python train.py --n_kv_head=4 --norm="rmsnorm" --norm_eps=1e-05 --positions="rope" --qk_norm=true --bias="none" --parallel_block=false --init_std_qkv=0.0594 --lr=0.0169 --lr_mult_qkv=0.4 --lr_head=0.00785 --z_loss=0.0001 --train_tokens=300800000
Each number is 50 + 15 x the weight over its row's rms, rounded and kept within 0 to 99. Layers, rows and columns count from 0. The size before them is the row's rms in percent of the matrix's.

# layer 7 MLP gate, 256x128, rms 0.304, rows 199-202, columns 0-127
106:55 71 49 61 73 85 59 62 34 39 54 54 84 75 58 88 43 50 39 25 47 59 61 92 26 50 43 42 28 19 48 60 45 43 43 53 58 31 73 46 51 69 66 36 67 45 38 44 62 46 31 55 44 61 67 62 81 47 57 36 38 56 57 49 38 65 62 42 44 37 68 32 65 51 46 42 43 28 23 40 32 52 66 57 49 69 23 36 48 45 31 32 37 54 48 25 47 50 34 43 57 36 56 50 52 41 52 59 45 35 67 47 54 71 47 36 65 74 79 26 48 37 38 46 26 59 64 26
103:52 35 66 68 31 43 36 42 62 52 54 79 65 37 64 09 63 56 73 50 30 47 35 60 46 43 66 32 52 39 61 44 58 47 41 37 65 33 55 63 38 64 31 54 66 37 61 32 55 64 78 42 49 69 32 64 63 39 39 71 37 30 43 54 31 59 38 59 40 48 50 40 65 23 54 36 41 42 84 72 50 52 26 47 60 32 39 50 39 41 12 65 52 53 60 36 63 22 64 43 59 59 63 41 51 15 91 38 59 46 27 48 49 57 38 47 66 51 37 27 75 28 37 68 43 62 39 43
101:36 42 58 33 68 82 60 58 61 70 50 62 43 61 53 70 41 48 58 25 67 29 61 62 72 48 74 59 29 46 76 60 72 50 56 35 43 42 64 54 51 50 56 60 69 47 63 64 45 49 59 63 64 19 61 58 28 45 48 86 82 54 63 40 52 59 36 73 49 42 56 31 45 52 44 79 56 45 67 68 73 62 48 53 46 46 47 52 51 23 21 40 35 56 57 37 58 69 56 50 48 30 66 19 70 54 56 41 53 40 61 53 50 99 70 22 20 63 46 75 52 43 50 60 62 60 61 36
110:71 30 40 61 39 38 63 37 71 69 45 77 79 23 58 26 52 62 63 51 51 56 31 60 64 47 61 52 56 52 56 71 42 20 53 72 68 35 12 56 47 58 51 68 45 57 53 54 59 40 65 61 54 35 21 58 32 37 24 19 42 85 52 41 59 38 58 45 41 23 56 41 53 62 50 50 83 14 62 49 32 47 59 53 43 42 61 81 71 32 45 43 29 45 54 55 78 48 55 45 70 25 52 46 56 64 68 35 56 69 43 50 58 59 43 35 52 77 33 56 48 43 44 62 63 37 72 63
# layer 7 MLP up, 256x128, rms 0.315, rows 199-202, columns 0-127
103:80 47 33 55 26 46 21 54 60 54 32 44 58 67 42 05 55 35 51 42 28 45 50 34 54 35 65 40 80 64 19 52 63 81 42 67 24 61 25 36 16 63 29 52 60 53 44 57 51 61 41 38 47 44 52 42 50 53 50 73 89 71 69 42 39 49 63 57 77 71 37 61 27 58 89 52 35 52 32 50 48 56 60 45 48 56 56 36 30 51 58 49 69 53 58 53 57 51 60 64 51 73 45 54 64 58 53 35 28 52 46 50 32 73 37 42 40 34 46 47 47 61 67 33 74 64 45 35
105:21 70 33 49 19 50 58 37 48 63 55 79 43 60 68 55 34 42 56 64 52 33 30 24 61 28 54 51 64 50 56 40 37 43 62 33 26 42 58 54 45 46 43 49 52 56 84 55 48 43 61 44 48 15 73 35 81 69 64 64 64 48 31 42 36 41 57 60 34 69 73 11 58 38 67 56 70 66 63 49 65 37 44 42 68 62 27 49 72 27 61 62 65 44 39 36 71 91 44 37 79 54 57 50 51 47 52 36 37 57 37 38 30 37 52 51 38 60 79 52 42 52 53 55 64 65 29 56
101:59 52 66 03 37 66 52 29 33 53 77 62 58 45 61 52 64 47 62 60 59 58 46 56 51 26 48 63 46 15 46 47 36 52 51 59 49 45 63 60 67 43 47 64 79 33 77 41 42 36 67 57 46 35 66 75 57 44 49 70 54 45 50 77 56 45 57 40 99 35 47 52 59 25 66 65 27 39 47 73 61 40 40 42 41 51 17 41 38 45 57 69 64 44 65 42 44 58 37 53 42 52 59 32 55 67 73 36 31 29 67 76 68 30 65 39 49 64 63 31 46 48 19 57 74 58 55 46
102:35 39 35 57 58 39 43 36 35 19 52 44 38 46 70 58 26 27 29 32 51 34 46 35 36 51 58 54 74 54 35 59 63 55 64 48 43 54 36 76 45 92 54 44 42 36 26 62 47 79 37 49 36 51 62 50 50 70 64 70 39 45 45 40 28 39 40 44 54 31 20 71 70 54 61 61 87 50 46 49 49 38 66 45 59 35 44 65 40 43 49 36 54 34 65 55 63 60 62 27 28 78 25 28 52 57 65 66 22 59 69 55 79 30 40 60 49 38 34 67 36 37 67 58 58 69 75 34
# layer 7 MLP down (transposed), 256x128, rms 0.302, rows 199-201, columns 0-127
096:82 42 30 62 62 62 63 35 27 49 54 47 54 42 67 90 31 49 48 51 40 63 50 51 44 84 35 48 50 46 26 81 48 39 64 41 73 22 75 35 68 53 80 53 31 49 32 54 35 37 30 74 26 51 40 72 66 53 44 35 54 37 58 54 33 63 36 67 59 49 26 21 68 54 53 41 44 68 44 32 29 49 25 72 45 46 39 31 45 37 33 39 60 52 74 35 47 70 34 67 48 44 41 45 62 49 33 65 61 50 33 42 31 52 49 50 59 51 47 49 67 63 16 40 57 57 47 77
100:33 45 44 83 57 48 41 78 48 50 73 43 27 56 51 61 09 17 20 52 58 46 77 24 61 59 35 54 66 11 53 54 47 58 67 57 45 32 34 75 61 46 71 42 47 36 52 48 45 41 64 60 71 50 66 52 57 48 76 52 73 59 34 31 16 46 54 57 53 41 79 63 41 52 39 71 86 53 41 57 80 52 50 30 58 42 58 70 52 23 56 46 50 43 51 38 59 42 38 70 39 46 44 49 33 27 55 49 42 43 63 57 59 33 42 55 72 63 58 67 51 33 56 51 29 63 35 67
101:59 60 80 31 30 41 49 66 45 37 14 47 64 42 67 60 64 45 69 32 51 67 55 36 44 38 79 50 70 45 56 69 50 53 50 60 68 58 22 23 69 68 55 53 71 45 37 44 56 52 04 74 28 14 32 57 58 79 43 34 48 46 38 24 49 46 36 39 42 47 44 29 78 78 62 39 44 31 26 73 48 58 48 61 32 42 49 75 35 23 63 40 53 40 44 45 62 35 65 56 58 51 47 52 53 41 70 35 61 38 30 30 58 58 53 25 46 41 57 54 53 42 60 64 44 41 62 48